{"activation": "swiglu", "tie_embeddings": true, "parallel_block": false, "init_std_down": 0.0, "final_lr_fraction": 0.0}
Each number is 128 + 24 x the weight over its row's rms, rounded and kept within 0 to 255. Layers, rows and columns count from 0. Numbers have three digits each. The size before them is the row's rms in percent of the matrix's.

# layer 6 MLP gate, 576x224, rms 0.0448, rows 503-519, columns 112-167
109:148153121123177161088127125101166185132143119103121136127128065123093115136147129109117121113099174126119124123150159109118146116129121130165160147137105124086140104101
107:111146154146170109143122141129142141140096165111124126144082102116101166141141121097127100127129125116158097161096117109101139106167187146137163096109130129062103139156
105:133154104128100135135108132118141169125088091119088063109123130112129118095142122128090117095108129111132122149096116134141103120135139117174129092079138132095163162120
098:097099114122121124139133127171113128133144146115135112144117123108159118128131121151123084189102173110120128126166144139138101136133104160176139091166150130095141128153
109:134121132103152128143185082111141098111111196089119117106124130113122125119118125170116119156125138155111111134119096120112124117197143136128109115125075104108087115097
096:056133077128138153127153130100137145124108121105113138126174131107105179153155148127134133097146133114139129126108097092097128128121113148128152182124175136059166172111
091:119111126144124137154111101134148084142140111112140131123165125123109158083084099126118088121103101166152133152109127108092128142133137167099128131082107131142144135147
096:121124098116167133129138179195123106098119095146106141141100125104116094163126180111112116155113133111154159148091138083093086102181133097158139111147146156114152102135
102:128070127117150134125122149169123146121122146114160138100103153127113170124165145082093137103144152111143107091118163149141123128145114152116134119145111157138110116134
091:132098118135106163111096136161121135100102109102174146058059122092111137104133136097134137142128134131124125149103130147137106139101132106122118119114156148133118128141
097:104164143117115167146147178163109111158184134102141107112110132128115176137097145132057097145089112141153126118156114128178118135124095137112178133125065145114125101199
101:128141118111124113129144162092115171132079129103174111147129138110096127124152114134129124109107127148160125117155111129123148135140150093112184117146157124127118143121
094:091162065157161135105139165132134185105133151149109149139122092106109135151117154144094142114113113152136101077129117141146148142127146118135133127091111148114146121121
103:100135057095093157096120117131125162148101153152123138051104125144096149132106102101129112151119117184098110107134118085097110148133144096143120114144113137148139141133
108:156128129159161144141120129161133081129093177125141105150168127123141116124098130129091163120133110123122094121171153096142127135108122173139073106169169155166168171118
096:139154124120114115142157127112128143180183143136121087151141123124139145146114120106152094139100116113171171174120125142139102167113066091168134169105172157127123148143
108:185088157172095121133107102129125067154119175152133122158124102121143099115125130126076116115093147109169095146112150166133091112156128146113143134135116101096108128136
# layer 6 MLP up, 576x224, rms 0.0441, rows 503-518, columns 112-167
104:143088114145116121115097105114141132117143169127156110152102117140116099203143158146131161099086135114121129117081117140107130127154126138160085074121141130179113133128
106:119136135137145150122138130147166159151102085158131105142086117157096140077125126130129134122119148110116110141109113108100067161123186154115083139109169150117130154139
101:114136088115103134140146141084100152122131150135164125137161120111126179086141135096115136132175167119121135111145117124130112098149158109126116150090101122098111139149
103:175110143160156116140138144088122103108113137080136100151108144104097091094141115123141123087158133142122120135127156111102135119120144095131116102134088107132071109137
098:115118152144137133101124143118125130126109149162117148160128072096153172119118103165169116111115132123139134125169087139137134156119158124128151127144136146125110180157
097:120159105148129096131115160101115110080132144119090129121136129105110160141148137158122130145107168105113096139168122111156145117139122095106098088111122119087098122081
095:116140148169122163126082141111112145161147128108160137116168129132112142123144092164125145156172167150137105091140097156095168111101170093151148108169086166073109100123
096:093125105120156146159151125105121135062074166102114144151076074118137148129123150141114112168124145114148157137138119115123138121105150120135157137091145134114124148134
099:131115094142130117131095137147145118107101126116124136092117123127104153092111163130136115101109152101146107088126105108109151133132155132140102138090136123123157120113
089:117116168138121104189175093148134128103111110124138139138092123120134146180137128116119142126104135137160133154125113124123110113179177131152135125112127078125127128120
090:101143123119146115105173163160156165129140117125118113167143104113139193140162184173126117139103082156154144098134128130143097151157097163136192161091129107132104127123
103:171078168148144145136145124119157115153139116132092133141125156106134124099100131119123124146140123138098163136117135121106098145134146115141110122095132135141124159128
093:162137128148109128124096157122087135138128092144141188116121127127111123132138092140110131117090125170132096153129161150108077105114127118105130108124071154134127084124
102:088159097099141113100126112130137152149147133133105136077110090100123118100129113090140126139131124179110137113100123121119085140138112095155149117134137144129183146112
114:116155131110114150109146128113083166117134105094132126113155132098150164160107133072121100103159142116102108211112145120090125097112095105141147091133102112123110109130
100:136127137148073123136134138153124075138147142091092145137153123120107144093113098142143100091149090116128124146109154134172150141118131095089107119173140155134105158140
# layer 6 MLP down (transposed), 576x224, rms 0.0404, rows 503-518, columns 112-167
106:101086160119170138135147115120146145143130118107140109139148183070169141127101114153121133112131134137140140142125171151126140114134102124136142100133122130156115092122
101:143082108152126127122104170117162108115153114117102098123147136155096113128109175101165112116113156075099144105106120116108138137144162135145103184116116116118114147095
103:115130124141143126111186128125137164097135107101144093150152149128129074142134172185137120137124134132135135103170151114165123120082122132149131171137147101105111141120
103:168129143108134134141114173155124112151105098146103137143158083148096099098169140073139141132129124134128138136135120148134101104129113090119098092205112148151097128127
097:090154109106135161113143103138166132144142158121148125158141101082106184118134135147122131113122147154129163128118087124133149165090144139135156127126139113056140126104
099:084147129090153103117142095082144143121129128129147104119104132139107159148095157145123159093180143146154086103115141152093113101145106120095158118133137093108160142126
096:117135100164120130156117151095116119109129108114141119154139129152147119156108118084113167094109113147125145143128190136154099150138170139163132152142146173139128166178
097:191133159121115121109135158103147113112109114104078115138146103179136133126098110165115150120129110100146123142143137115108114095154125104113143120166211111136140153100
101:140089108145135155147112124077099120122106166115154153129094108133128151081104140149082147118097133114114109126155090176136142082102104129149140137094145130107141149097
092:132148040126149122124144144095076115124143133119137137127134137162125057116126146125092108145177141133095184107116122110116126136155157119157138106127130147157110129128
089:160117126137137141108075125115139101136101133091082144098127165098137095084119100077163166137119116132130094098122139151141153116119133083082120089121130143089106146113
105:123168128153122148085123122123180068092132119102083134140143120117140163116145128133160124165121154135126118153100172117129108183189178139156092087130126104155144106108
095:102143142100139121103153103131111088117167121145110135113141185063129122112137171122169164152111133114134186126095159138093125130121116151110156150153185111124123085157
101:145126163164161146130132133168143091129129138089121148156143120112150084141143141140150126134143141073136149178127136146132113130107132148112118132124132107155134145144
109:153085104162095136119115157161136127079106147115181138128144138112121165085127138102109083111124114121162102135095139101140150132121102159105131124134161089131120159091
101:179168123123134099088066079121138139086120127181152116130121160098111090161154126102102190123118157126124090141096134116113161128112137134096123103130109186130123118104